Each number is 128 + 32 x the weight over its row's rms, rounded and kept within 0 to 255. Layers, rows and columns count from 0. The size above them is the row's rms in percent of the matrix's.

# layer 9 attention query, 96x96, rms 0.068, rows 0-36, columns 48-95
size [107 117 115 135 126 133 123 142 127 122 146 128 128 121 120 113 147 116 163 145 128 123 125 117 150 104 150 130 113 127 122 130  91  90  89  95  87]
[[136 150  77 116 135 155  88  99 130 148  81  82 136  92 144 121 112 128 126 169 147 102  81 113 159 132 129 132  92 153  78 152  80  56 111 100 136  84 122 106 183 133 116 197  92 128 153 136]
 [188 140 175  68 159  88 123 112 135  90 108  92 136  87 113 131  78 158 115 103 118 190  59 115 139 110  99 155 156 106 163 132 149  91  90 147  78 143 162  95 104 120 161 141 213 156 142 161]
 [ 74 125 102  86 153 167 104 150 111 141  89 166 113 157 166 153 163  63 167 111  97  86 150 115 154 108 188 174  84 105 177  87  69 135 177 196  78 153 146 114 144 130 130  47 139 129 121  99]
 [116 131 122 142 153 105 130 145 117 116 109 125  30 159 155 111 115 168  93 136 137 163 187 100 124 106 195 158 143  89 159 148 134 102 150 110 155 206 122  90 129 109 166 142 139 121  73 133]
 [150 124 100 137 124 107  96 122 119 124 136 157  86  90 100 147 173 116 113  96  74 167 131 129 106 139  63 151  90 167 112 169 119 111  92 147  75 136  64 168 145 119 129 162  46  30 138 115]
 [172 121 107 158 165  98 119 160 158 143 119 152 149 170 148 234 171 157 163 151 188 123  99 127 127 125 109 185 167  89  70 194 178 139 110 141 159 114 141 151 138 117 134 155 173 121 139 168]
 [113 105  65 131 106 100  94 108 125 188 189  61 123 155 101 184 100 155 194 149 142 101 114 193 144 128 120 162 128 164 140 126 131 125 115 147 175 109 139  92 115 140 131  99  89 123 136 119]
 [146 177 130  98 107 131 137 164 125 148 128  84 130  80 116 140 102 192 151 140 122 186 134  96 141 137 110 161 176 142 168 158 109 132 140 152 116 165 141 147  90 149 168 143 165 108 190 200]
 [138 180 120  77 130  94  81 135 162 122 106 154 109 136 101  88 150 198 162 114 150  85 130 116 153 138 114 105 119 161 146 110 158  85 118 103 127 157 134  87 136 167 155 100  88  71 109 123]
 [193  54 133 111 178 137 187 145 162 174 128 175 179  67 161 130 126 126 167  84 118 147 128 135 131 163 119 111 148 180 121 128 170 165 130 159 142 105 152 204 127 144 168 117 156  84 118 139]
 [115 160  77  62 112 114  39 100 121 104 139 117 107 125 109 120 178 140  77  99  94 138  87  99 137 102 138 140 119  93 166 132 121  70 155  95 141 192 105 172 137 145 136  80 181 181 134 149]
 [139 115 159  96 106  68 120 116  90 134  38 105  71 201  94 116  78 112 106 121 120  98 115 151 158 110  47 145 153 152  97 174 106 149 126 165 118 149 140 126 137 135 114 129 112 148 158 123]
 [158 140 188  87 117 148 127 139  55 120 187  95 146 130 134 176 133 162 137 127 123 153 116 152  96 144 115 140 138 141  97 119 149  58 158 121 193 135 149 143 112  95 134 137 152 129 157  92]
 [180 119  91 145 138 133 189 133 175 102 150 120  83 144 122 190  73 199 142 155  93 149 169 110 107 153 129 114 150 142 133 162  72 129 173  36 140 109 102 146 124 121 124 116 141 123 120 137]
 [202 113 107  98  41 104  75 132 135 145 113 112 155 128  82  84 100 149 135 131 133  71 158 144  86 193  77 121 138 109  88 140  96 111 148  89  96 121 140 147 142  94 232 137 123  86 125 147]
 [167  80 123 123 113 148  71 161 127 105  82  96  91 118 100 169  96 112 211 126 129 108 198 120  98 125 128 110 117 123  77 145 118 129  78  95 153 153  84 145 171 132 105 104  38 174 125 150]
 [ 99 127 144 142  91 178  75  99 114 117 139 140  58 115 164  53  88  35 141 159 105  97  67 168 159 151 132 114 154 117 123 104 143 114 135 175  56 115 146 115 153 146 109 109 134 156 105 133]
 [113 117 186 153 214 124  94 116 108 165 106 165 115 158  96 107 125 132  93 123 104 140 102 129 104 150 176  95 174 152 122 152 167 138 142 140 137 108  78  95 153 120  82 129 106 101 137 157]
 [181 179 151 123 148 151 194 188 116  93 131 158 131 117  60 138  98 167 184 183 142 166 151 119 141 203  97 137 187 118 147 118 156 190 139 121 110 121 119 127 140 144 134 140 106  61 164 149]
 [122  93 103 101 111 124  87 103 138 160 163 102 151 112 135 106 144  98 111  97 138 176 111 106 172 111 143 140 117 100 147 125 131 135  87 172 129  99 152  72  79 123  81  90 170 179  80 102]
 [ 72 171 142 114 161 106 124 150 131 106 135 112 152 130 164  95 150  70 121 134 159 119  77 141 187  96 200 116 132  97 136 110  88  90 106 154 116 124 119  83 153 146  98 127 132 151 148 149]
 [178 194 123  86  75 139 124 120 106 102 134  95 116 125 177 117 203 117 100  81 145 162 132 129 125  87 152 152  90 153 110 114 110  94 131 133  90 106 123  52 142 155  73 138 106 193 123 153]
 [132 138 128 129 103 139 170 167  97 131 110 103 185 106 164 144  99 145 123  59  92 168 112 169 106 167 110 128 167  84 165 139 104 122  52  71 117 158 194 141 156 119 106 124  78 111  82 181]
 [108 127  69 138 134 109 158 124 105 125  93 125 116  30 138  80 155  74 140  63 142  99 151 146 163 139 100 144 128 129  86 101  96  87 116 137 185 116 126 153 105 100 116  77 103 139  63 120]
 [149 129 138 178 161 135  72 121 164 127 110 134 162 153 123 141  81 154 167 131 138 124 154 166 117 152  98 137 146 141 109 136 158 186 131 148 136 125 118 117 135  97 133 217 145  69 117 116]
 [ 67 151 102 142 131 170 117 113 119 175  85 160  94 153  68 172 101 112 220  87 154 120 103 126 164 147 109 125  83 184 162  79 170 124 153 121 133 159  81 148 139 127 109 157 194 151 158 148]
 [ 70  90 160  78 167 166  89 115  99 163 111 133 102 136 141 109 178  95 110  88 144 161 122 110 146  47 160 120  56  50  85 127 105  96 114 123 140 148 144  70  58 149 112 128  97 154 105 133]
 [134 139 142 166 119  89 164  86 107 137 115 111 100 113 133 136 134 118 127  85 168 196 160 152  79 187 121 216  88 130 123 165 114 111 106 139  99 130 144 133 116 137 166 113 112 109 142 166]
 [155  69 155 128 143 154  90 156  89 124 107 167  84  68 118 146 120 156 152 130 119 105  71  73 135 169 181 134 138 108 152 125  99 109 125 150  81 158 101 144 143 163 135 162  87 149 172 114]
 [118  71 119  93 114 119 103 162 186 149 119 175 131  63  85 118 112 104 100 130 160 142 190 150 142 176 103  84 176 107 142 107 144 119 151  85  96  73 103 130 167 145  87 158 140 149 125 144]
 [128 130 148 104 135  66  96 116 161 122 183 137 138 159 132 211 124 153 110  94 112 140 153 128 193 141 127 162 105 116  83 190 130 166 182 150 154 146 143 141 117 148 149 106 110 128 152 186]
 [ 91 139 121 168 137 120 191 145 151 115 118 115  95 108 103 135 104 110 156 131  98 142 110 151 132 165 127 115 208 189 120 164 123 132 118 141 134 129 120 155 131  87 158 184 153 102 127 130]
 [115  87 148 126 124 113  53 115 146 153 204 108 162  87 162  82 122 122  75 137 136 162 119 101  90 134 144  85 235  68 133  92 115  69  80 117 110 152 134 125 134 126 153 146  91 120 129 123]
 [128 162 123 178  95 120 123 107 144 138 147 102 164 171 132 137 126 137 137 101 111  77  65 125 131  79 162 111 123 144 140 127 135 171 103 157 163 178 120 113  39  98 103 134 127 128 134 138]
 [120 109 129 145 136 153 104 135 166 116  75 145  93 157 163 132 153 147 169  62 208  95 176  89 151 119  96 151 120 122  84  68 156  79  92 134  84 116 120  75 110 128 145 131 159  87 112 117]
 [135  90  61 121 137 104 132 127 151  99 130 192 167 105 171 149 174 133 122  96 114  98 157  86 184  72  90  96 130 138  96  85  97 131 112 151 122 118 112 205 136  79 107 120  83 162  56 110]
 [197 123  80 136 123 116  88 122 105 175 102 140 113 131 171 185 159 143 128  82 113 163  84  62 127  94  95 221 110 122 131 155 121  65 120 107 108 151 161  89 124 101 182 141 116 125 175 141]]
# layer 9 attention key, 96x96, rms 0.0672, rows 0-36, columns 48-95
size [110 118 107 126 120 118 118 130 130 121 120 123 123 105 115 111 122 122 119 130 109 117 116 112 136 102 119 115 108 115 103 118  92  96  91 101  90]
[[192 128 116 184  97  97 144  63 132 153 119 102 136 114 163 104  74  92 150 132 138 110 114 154  90 137 160  56  63 104 123 204 126  74 141  81 151  93 117 129 180  99 151 184 114 164 134 147]
 [152  95 199  97  84 139 119  87 154 135 121 107 170  96  89  93 124 188 132  78 126 135 109 121 171 148 154 110 126 109 178 107 100 117 140 116 140  84 157 164 136 172 104 178 126  86  93  86]
 [131 100 152 165 132 113 172 157 127  83 110 161 116 107 167 101 174 105 178 152  96  73  86 105 184 169 114 152 115 119 164 132 113 140 179 115  62 150 152 103  94 160  70  75  77 122  94 107]
 [132 101 121 146 182 124 124 162 148 169 128 136 110 162 168 180 131 139  64 105 128 175 169 130 124 149 132 169 121 124 155 162 165 125 158 158 127 176 157  56 106 165 193 161 177 100 125 140]
 [160 124 103 110 177  96 135  91 118 131 116 104 115  73 100 121 164 102 138 134 111 152 106 114 140 203 135 183  95 140 167 171 150 117 197 150 122 119  36 168 151  62 153 128 116  98 136 126]
 [134  98  54 165 121  92 118 131 178 163  92  68 137 165 166 151 152 123 129 119 144 100  71 138  82 143  82  92 150 136 119 166 151 167  93 172 145 139 152  93 110  86 112 136 168 100 103 123]
 [ 99  84 109 136 111  83  55  85 155 152 189 121 130 141  78 154  97 147 150 185 135 120 127 121 145 116 123 163 100 121  78 120 128 175 107 121 189  83 151 118 183 116  99  69 128 157 165 184]
 [115 128 154 120 129 150 149 134 137  90 133 110 167  70 128 166  69 166 130 129 117 214 126  80 186 136 117 155 126  62 207  99 135 126 154 123  57 101 122 169 143 109 144  87 174 115 122 150]
 [161 143  41 134 120 127  94 178 140 163 152 175 147 141  94 125 135 156 169 144 154 145 119 100 143 156 139 103 122 101 125 138 111 131 108 108 141 148  98 132 161 125  94 115 140 166 109  62]
 [ 85 136 163 104 173  84 168 153 183 162 159 174  90  80 116  89 140 124 118 116  99 149 112 122 170 131 136 116 155 172 167  85 175 109 150 170 118  87 127 114 159  60 137 135 116 114 142 123]
 [111 167 100  79 109 149  81 135 202  81 135 132 101 104 146 154 112 147 149  75 144 146 126 149 104  68 133 139 148 116 170 138  93 137 150 114 114 156 127 161  74 169 167 114 156 123 117  81]
 [ 96 124 138  83 105  80 123 127  83 130  85 141 137 130 118 133  55 107 133  83 151  77  87  82 116 166 110 131 163 167 115 171 114 105  65 170 119 143 158  67 141 109 141 161  82 141 118 148]
 [ 92 101 214 128 142 155 109 111 123  90 175  94 149 138 127 134 113  82 172 126 134 141 103  86  73  86 190 117  98 102 135  68  89 102 143 140 141 146 126  88 146 133  59  96 185 110 181  57]
 [ 80  78 104  78 167 111 126 127 121 127 185  60 140  86 156 143 124 160 131 195 121 120 108  99 144 116 145  91 106  83  91 101 145  75 152  23 157 159 128 101 132 100 151  83 129 131 112 164]
 [167 116  85  97  65 130 131 112 140 150 107 181 187 125  57 152 122 127  64  96 129 109 140 135  87 135 121 112 172  96  71 147 106 130  93 119  68 145 152 109 188 114 148  77 155  76 145 129]
 [167 151 154  62 162 156  95 151 127 161 125  98 100  89 111 140  82  73 187 118  84 127 138 129 139 132  71 135 104 124 128 110  38  97 103  44 136 137  76 131 162 137 139 114 107 160 113 133]
 [144 107 130 161 117 143 108 153  82 160 119 102 120 107 146  46 104  64 186 100 102 109 118 137  88 172  93 101  98 131 110 164 127 165 115 197 102 127 164 168 153 189 152 138  85  89 141 154]
 [110 172 183 116 158  87 105 136 114 141 129  60 170 159 125 175 147 110  97 142 139 146 125 157 125 144 131 106 183 188 124 177 149 127 133 136  84 121  91 127 113 167 135 192  99 110  89 115]
 [159 156 111 155 159 161 106 190 112 127 124 142 132  77 126  92 149 200 109 158  68 158  84 145 148 149 172  93 172 101 129  87 143 118 110 106  89 121  92  77 171 130  99 112 151 136 123 118]
 [174  56 159  55 151 121 130 117 135 200 182 148  96 146  75 139 140  97 126 141 115 175 104 116 109  87 136 115 118  96 152  94 152 126 129 120  93 113 135 133  82 110 116 132 124 162 153 135]
 [107 148 109 111 157 121 109 175 143 131 105 141  80 148 162 102 109 154 187 135 174 109  59 155 145 134 136 140 151 107 146 114  89 116 113 159 107  98 156 173 190 184 120 114 125 118 118 192]
 [141 135 168  96 132 117 126 144 135 123 107 114  78 181 140 197 136 138 141 137 154 164 121 147 153 153 106 179 113 110 145  95 139 146 123 127  99 139  75 168 141 213 123 146 137 147 145 113]
 [ 93  45  96 128  46 117 129 168 113 146  61 126 102 110 103 143  87 142 158 102  89 129 108 147  97 169 141 103 160 111 148 129  87 133 131 115 107 146 115 130  93 184 143 137 144 138 168 111]
 [135 121 133  87  97 161 153 103 114 131 136 119  99  91 164 129 138 142 110  71 120 103 124 149 188  78 117 127 151 162  91  61 105 108 139 139 103 169 109 164 164  99 156 137  76 128 178 163]
 [149  99 175 122 114 141 145 147  98 124 151  89 132 130  39 105  95  93 102 155  77 121 116 134 144 149 157 153 110  84  84 157 152 111  69 187 140 144  81  54 135  58  88 166 176 101 115 118]
 [115 134 100 136 143 106 126 154 146 116 142  84 151 118 131 123  96 136 169 134 148 119 185 136 104 148 158 135 130 110 139  40  94 111 183 152 122 134 122  97 150 135 121 150 117  95  76  88]
 [197 153 151  76 160 142 128 163 100 162  74 126  80 125 164  82 114 100 120 126 191 140 178 167 111  89 119 114 105 123  94 126 101 176 128  88 133 151 118 133  76 177 152 167  95  98 102 110]
 [169 120 110 143 126 125 113 143 168 138 166 104  90  69 156 127  72 136 141 108 124 156 144 137 178 165 153 149 148 101 149 123  99  93 135 131 113 121 139 133  59 112 150 127 100 111  59 147]
 [127  79 109 134 160  90  95 124  98  79 101 106 158 107 126 141 157  83 190 130  98 125 210 206 142 151  92  97 118 156 168 105 146 102  75 129  90 152 128 113  83 189 158 194 102 104 111 134]
 [ 96 125  72 102 166 143 118 197 159 159 145 172 173 104  97 133 135  86  87 128 134 152 106 166 116 118 111  81 132 108 156  53 107  77 169  99 158 162 110 174 141 158  99 120 105  86 152 116]
 [142  76  90 128 109 135 196 133 132  67 174 108 161  98  83 143  95 179 165 133  97 138 131 125  91  54  90 143 133 100 186 148 101 109 165 115 178 110  96 111 175 157 146 109 152  93 146 144]
 [106 135 116 194 169 121 153 138 106 118 199 102 147  33 106 139 124 115 128  99 158 153  91 122 179 153  95  66 191 149 113 143 131 114 133 147 161 124 158 119 169 128 149 118 122 185  94  61]
 [ 93 126 146 142  81 121  63  94 124 157 173 127 173 131 185 100  97 134  98 102 164 116 130 125  88 165 161 125 222  76 127 109 117  65 112 150 119 172 122 144  90 166 152 170  80 127 143 126]
 [116 210 123 144 135 115 141  89 159 169 143 129 136 152 149 108 158 109 135 119 115 100  82 150 125  88 120 121 119 147 117  85 110 154  78 128 174 175 141 132  54 106 127 149 118 145 128 161]
 [143 126 141 129 147 152 140 170 144 130 105 175 100 203 162 177 150 172 159  85 188  95 177 143 191 131  93 169 124 132 134  83 196 109  91 132 109 134 157  84 113 163 149 132  94 130 148 126]
 [178  80  57 115 100 140 163 149 164 149 135 195 144 112 169 154 170 105 120 106 125 117 136  78 162 111 107 101 126 138 124  87 139 140 146 129 142 111  84 199 138  94 123 125 111 195  63 105]
 [107 112  64 161 130 125 115 130  96 157 104 105  99 151 193 214 158 145 134 114 150 192 107  79 164 100  72 188 134 119 172 124 127  90 141 121  76 145 169 125 129 134 169 149 149 136 119 144]]
# layer 9 attention value, 96x96, rms 0.0676, rows 0-31, columns 48-95
size [103 108 126 120 122 119 115 120 113 115 125 104 122 110 116 126 121 113 122 132 123 108 123 129  97 119 120 107 106 120 118 117]
[[151 141 198 163 147  72 122 199 101 144 164 100 115 173 139 146 144 119 134 114  86 137 123  90 117 134 161 127 116 113  96 102 108 151 121  68 104 169 107 140 145 110 191  99 133 124 124 151]
 [111 154 133  87  74 118 155  91 107 154  93 130 187 121 165 112 112 175 148 107 108 149 136 170 152  85 198  97 175 100 129 120 152 123  71 128 128 144 166 142 121  99 125 135  86 175 116 125]
 [150 127 148 128 100 158 127 166 107  85 154  80 183 144 113 147 152 171 164 113 150 177 148 165  65  89  73 181 123 116 185 161 130 125  75  77 146 121 197 115 139 111 140 180 139 156  95 144]
 [108 102  80  75 132  86  97 130 168 123 117 139 127  97 100 146 128 143 132 121 121 123 108 159 119 112 133 217 148 155 115 203 159  65 129 117  94 121 131 129 131 139  89  88 109 195 137 154]
 [ 81 163 111 103 191  59 137  95  86 145 108 193 121 125  88 106  99 131 147 120  88 123 102 205 140  85 140  80 148 118  98  88 151 143 160  94 156  87 153 102 109  93 123 100 141 182  68 128]
 [166 132 161 154  76 124 194 199 168 155 147  89 122  80  75 133 133 154 142 126 172 106 115 120 123 116 131  92 172 110 127 178 137 147 115 159 104  84 101 101 119 123 174  95 133 134 114 142]
 [112 127 102  65 126 156  94 108  63 107 180  98  96 109 160 154 153 178 148 158 134 118 114 166  97 106 145 100 105 126 153 201 112 184  76  83 101  89 153 103 144 122 139 103 157  95 186 112]
 [108  85 123 103 126 117 103 134 117 144 165 148 120 138 149 116 124 131  97 156 161 107 132 149 172 147 111 123 127 194  68 162 161 145 105  94 147 179  41 114  79 153  49 110 198  84 108 146]
 [153 110 160 193  53 110  83 189 114 130 128  90 160  98 170 102 184 123  65  97 110 128 132 191  81 173  85 155 174 133 140 127 168 128 119 139 171 113  72  53 126 118 153  97 147 144 146 190]
 [142  94 127 109 115 133  63  97 182 136 204 191 173 172 116 120 138  92 170 125 107 182 103 137 161 131 103 145 129  95 143 121 184 172 170 109 147 101  91 136 140  92 117 145  97  91  94 124]
 [105 161 168  78 109  80 148  68 119 148 130 130 137 141 128  96 184 131 168 158 117 141 182 129 121 172 140 149 176  45  96 110 130 150 162 161 129 111 116 133 159 139 185  99  68 170 106 110]
 [106 157  58  78  93 139 146 150 115 125  99 148 143 148 136 113 124 114 169 159 163 131 158 118 107 183  85 169 153 148 117 149 161  85  89 114 161 150 128 135 118  80 127 121 177 117 158  81]
 [170 140 120 172 104 196 136 171 128 107 109 159 140 127 128  76  95 127 150 164 121 177 154 107 144 149  78 171  87 112 125 146 125  93 151 111 133 112 122 133 165 118 149 112 126 155  91 160]
 [123  86  51 113  86 181 174 219 134 148  92 105 170 134 106 115 130 114 137 108 161 104 194 104 127 120 161 117  82 133 117 132 120 159 144  95 138 122 135 155 132 110 149 154 125 100  87 127]
 [119 194 136 116 142  77 101 133 111 174 150 170 130 113  91 135 155 131 111 137 112 122 100 170 119 166 135 125  97  92 130 184 109  90 165 138 155 121 158  42 104 130  68 116 142 161 157 156]
 [139 171  58 147 134  89  87 117 110 173 148 125 123 152 144 115 102 126  89 109 138 155 129 120 149 126 184  78  83 152 149 107 175 103 112 183 124 115  63 121 139 134 117  97 137  28  88 143]
 [135 155 153 155 147 133 133 101 210 156 156 101 133 111 144 114 176 146 140 109  86 140 118 106 135  68 119 151  83  13  97 121 105  51 110 123 122  94 169 162 132 119  90 117 147 169 129 125]
 [ 81 138 209 150  55  73 106  95 135 182 136 155  88 129 127 137 163 121  95 177 151 103 126 121 134 123  83 120 112 188 119 116 108 139 117 147 131  98 134 124 169 109  73 151 147 101 136  80]
 [101 138 118 118  76  85 129 166 154  95 108 103  99 147 110 113 144 171 110  62 108 150 138 145  93 186 136 119  78 176  88 133 158 106  74 156  92  77 137 141 138 161 163 117 150 213 187  78]
 [117 172 138 155 164 111  94 151 117 117 130 147 136 158 158 102 140  82 153 152 120 117 134  85 151 110 137 176 155  95  96 111 120 122 156 140 110 102 123  96 132 141 146 155 124 102 248  81]
 [ 81 176 150 136 158  70 132 114 121 146 159  95  70  93  97 191  98 136 117  97 117 124 143 185  62 117 127 124 140 103 148  98 133 136  84 103 120  77 131 159 138 142 131 149 111 111  87 117]
 [137 164  49 142 161 139 156 130 103 130 165 135 108 109 130 171 143 152 126 109  35 200  88 111 123  61 151 187 142 149 124 149 107 181 162 137  92 142 149 112 119 136 144 193  95 124 173 137]
 [110 154  97 132 112 116 128 132 172 172 136 176 152  78 123 175 123 120 186 116 122  86 129 111  57  85 213 125 137 160 148  74 152 119 140  78  92 212 122 129 156 104 127 141  83 118 128 201]
 [116 132 191 173 141 121 121 104 115 147 115 139 147 143 135 145 140  89 116 145 126 149 107  92  95 113 136 150 147 186  64 107 112 106  99 118 106 130 100 126 156 117  93  99 133 172 128 189]
 [134 127 117  83 143 100 146 202  42 146 105 173 116 122 121 111 134 133 148 107 199 152 123 105  87 115 154  83 112 141 124 135 123  91  94 137 185 122 148 166 105 100 158 183 135 118 102 187]
 [132 134 170 168 164 116 138  74 128 119 122 105  74 134 181 136 103 132 134 135 136 107  89 162 189  87 138  53 143  90 102 137 115 107 128 142 132  89 148 131 167 145 138 144 100 148  79 137]
 [ 88 124  77 169 158 181 156 120 106 153 187  96 130 147 102 149 150 116 114 157  74 198  75 164 174 177 144 161 148  74 132  93 103 160 152  88 110  99 151 133 108 129  86 174 146 168 130 145]
 [ 94 164 101 145 109 193 129 155 107 181 134  92 137 136 133 124 117 167 151 116 146 114 142 128 148 101  75 120  73  77  57 142 133 120 108 138 121 135 158 170 105 177 117 208  91 153 104 132]
 [180 149 140 125 132 159 121  96  81 157 130  96 170 162 130  81 112 110 173  99  77 132 105 110 111 173 132 116  95 111 131 146 213 176 168 162 155 157 105 107 144 139 142 158 197  76 121 142]
 [120 132  97  63  87  93 114 187  88 187 166 167 102 135 168 144 122 112 149 142 142 185 142  88  81 156 121  95 151 128 158 137 102 116 140  83 109 104 104 126 130  85  72 154 149 115 117  88]
 [ 99 106 177 111 121 106 130 158 172 139  92 190 124 150 155 102 190 129 100  68 138 177 115 156 116 143 131 163  86 121 141 122 109 105 112 102 137 124  91  70 139 146  81 111 148  99  98 215]
 [106 103  92 145 148 132 126  80 152 112  88 131  68 106 109 135  94 145 220 116 145 177 109 131 111 138 145 151  98 107 120 116 115 148 128 135 132  68  93  64  82 133 152 102  86 150 159 101]]
# layer 9 attention output (transposed), 96x96, rms 0.0836, rows 0-31, columns 48-95
size [104 123 116 117 121 129 118 123 109 123 119 101 120 109 120 118 124 117 115 123 120 106 132 121 108 119 118 105 103 116 117 119]
[[ 95 147 131 135 105 103 193  58 113 152 181 187 121 102 103 136 103 108 103 105 149 110 102 140 105 154 113 120 136  84 123 143 107 113 146 188  76 174 119 141 124 109 102 122 182 104 112 129]
 [105  64 158 104 116 135 110 147 180 163 124  97  82 140 212 103 148  89 155  79  93 199  99 153 174 124 158 143 115 117 138 186 103  97 102 133 148 144 125  87 148 105 183  94 133  80  80 121]
 [131 142 106 169 154 115 127 136 100 139 140 175 152 103 102  79 105  68 186 125  97  71  95 140 134 168 101 157 157 145 140  72  96 100 111 140  54 124 111 177 188 129 156  91 101 104  99 133]
 [134 153 165 141 128 170 168 138 124 128 107  89 156 148 112 122 137 113 153 193 139 165 129 130  74  64 117  65 120  95  80 102 136 144 117 135 136  67 102  93 131  61 108 160 117  46 108 102]
 [107 170 210 157 162 124 175  96 138 133  80 115  79 137 149  99 131 171 135 108 149 174 162 131 135 133 144 183 139 118 102 184 144 131 147 137 111 179 139 147 141  88 136 135  97  69 159 141]
 [101 110 125 109 129 144 160 126 120 156 125 155  86 203 154 150 137 124 111 153  91  97 179  70  89 102 122 120  67  93 107 108  99 135 110  70 179 172 127 123 109 161 128 131  80  86 110 116]
 [130 111 148 166 165 148 193 172 133 123  91 166 126  93 148 138 166 114 124 102 129 197 123  98 110 144 107 179  97 118 126  99 122 133 138 180  98 182 124 182 107 114 130 145 131 135 112 135]
 [175 128 123 105 132  70  88 155  57 133 115  97 166  45 116 121 158  96 130 125 120 128 192 175 145 112 101 102 118 123  80 169  53  94 102 155  98  72 160 121 153 137 109 141 127 129 110 134]
 [130 162 122 197 118 168 134 109  76 104 175 121 113 135 112 104 158  92 161 123 137 160 149 106 143  97 136 178  93 114  76  71  87 133 120 100 107 146 113 121  94 160 107 161  79 138  80  98]
 [108 143  84 182 193 134 104 156  80 104 102 123 161 124 186 172 139 194 116 114 208 130 121 148 107 105 154 121 149 119 137 142 121  77 144 125 100 148  64 137 132  78 187 158 131 120  85 106]
 [134 126  85 165  99 197 121 131 120 143 136 127 121 141 111 118  72 107 122 121  92 139 111 118 111 146 153 157 109 146 148 137 127 130 163 102 108 183  90 145 142  81 115 141 139  80 166 164]
 [137  96 138 100 166 123 126 100 123 138 110 145 108  60 136 150  91 119 171 124  99 179  83 159 181  68 181 112 152 145 170 111 133 150 183 138 106 123 147 137  44 175 165 112 133 108 164 121]
 [198 142 111 171 153  89 166  82 109 121 181 125 139 155 174 155 137  97 120 102 110 167  84 110 122  95 131 115 102 168  86 130 132 186  83 144 155 102 105  64 110 144  88  87 111 119 106 127]
 [155 132 140  85  79 101 104 140  82 159 127 125 120 126  98 135 195 132 125 122 109  95  95 115 105 125 142 118  76 140 116  83 138  95 151 172 173 128 132 120  96 126  55  92 158 109 121  88]
 [162 132 170 198  95 177 141 120 116 111 117  95 105 158 128 161  79 135 172 146  79 101 110 175  83 169  96 104 147 147  90 168 136 148 123  58 111 135 142 142 134 147 179 101  94  71 174  99]
 [121 107  81 139 117  97 158 145  86 180  80  62 155 111 164 117 146 146 161 138 122 107 119  92  87  92 116 141 141 136  97 172 146 112  78  84 145 166 150 142 122 125 153  77 175 184 155 149]
 [146 115  94 168 133 101  98 116 114 181 100 165  83 151  96 122 113 116 178 129 133  57 122 151 123 165 143 101 128 147  30 215 132 114  89 151 113 148 106 123 163 108 106 157  90 141 110 125]
 [142 106 110 119 117 192 116 125 168 114 147 174 112  69 160 169  86 156 190 163  95 134 154  63 105 150 110 139 131  72 109 106 133 133 154 114 105 129 115 119 102 152 181 132 117  92 136 148]
 [117  85 129 200 141 193 144 156 158 137 146 152 111  91 147 124 179  76 170 122 132 152 136 118 125 118 168  75 119 115 147  59 127 118 120  90 146  93 140 152 169 157 108 118 152 121 129 129]
 [ 92 134  83 163  93 115 169 115 141  91 137 106 134  99 186 175 125 162 113  80 177  91 163 113 121 128 150 121 143 139 118 157  91  60 127 102 163 149 109 138  69 126 144 100 206 143 108  95]
 [ 98  71 127 135 125 173 110 134 177 127 102 139 152 145 153 155 115 149 215 161 153  71 122 114 144  89 137 165 141 164  74  98 116 160 162 137 116 127 163 158 112 137  89 171 116 108 171 129]
 [154  86 117 178 131 172  78 130 117  88  55 119 123 145 123 148 104  97 145  95 172 114 108 157 142  95  72  94 129 158  72  84 137 146  95 120 129 108 109 115 108  90  80 153  59 181 133 110]
 [156 178 185 130 127 164 109  82 112 127 121 100 140 189 129 116 145  92 121 135 174 115 102  94 176 117 179 167  59 110 122 188 141  84 146 216 156 156 160 107  81 129 157 110 158 162 112 113]
 [170 140 114  72  77 127 131 123  95 120 101 156 103 127 128 109 131 125 151 102 140 141  87 110 122 124 105 104  68  57 158 150 101 104 131 148 107  89 127 154 122 122 180  60  85 140 164 132]
 [121 116 137 124 134 128 132  93 127  88 113 148 116 113  89 160 159  94 179 118 105 101 156 138 135 140 140 177  63  77 146  93 157 117 167 118  84 154 126 110  82 139 126  23 116 113 174 133]
 [187 124  91  57 122 158  92 165 151 128  97 190 130 143 112  94 126 166  66 140 160 118 164  82  85  99 136 150 129  47 140 160 137 131 112 112  76 140  62  59 108 140 120 100 137 109 126 159]
 [131 114 143 172  40  94  91 107  98 107 106 138 160 101 151 103  74  86  94 104 140  87 121 171  84 117 108  97  97 148  52 128 171  90 138 140 131 107  97 120 182 114  94 202 111 151 143 156]
 [161 148 131  53  89  90 113 114  96  95 128 135 131 108 107 143 167 151 127  66 136 112 112  74 103 108 141 170 203 161 110 123 146 133 162 128 151 148 126 109 107 149 150  87  96  71 132 128]
 [168 119  46 121 185  91 120 112 173 107 132 150 142  74 115 189 117 160  90  70 138 130 138 151 134 116 121 112 121 158  92 111 107  73 158  42 152 138  87 152 138 139 165 123 114 152 150 160]
 [167 124 156 146 119  87 153 116 105 128 146 154 146  99 174 197  67 148 150 144 152  58 106 136 149 129 189 126 149 112 150 174  58 148 152 143 181 121 128 143 120 130 133  98 122 158 158 126]
 [ 90 149  94 149 213 167 168 121  96 159 155 133 136 123  89 120 120 120 184 151 130  88  96 164 136 158 111 105 139 165 115  93 139 107 142 189 112 123  77  91 151 168 156 126  52  65 164 109]
 [157  68 194 165 169  73 130 129 136 155 143 136 153 173 112  63  96 112 107 136 141 119 104  85 104  97  84 169 149 101  45 157 190 166 161  68 149  77 167 165  86 124 171 134 131  97 143 114]]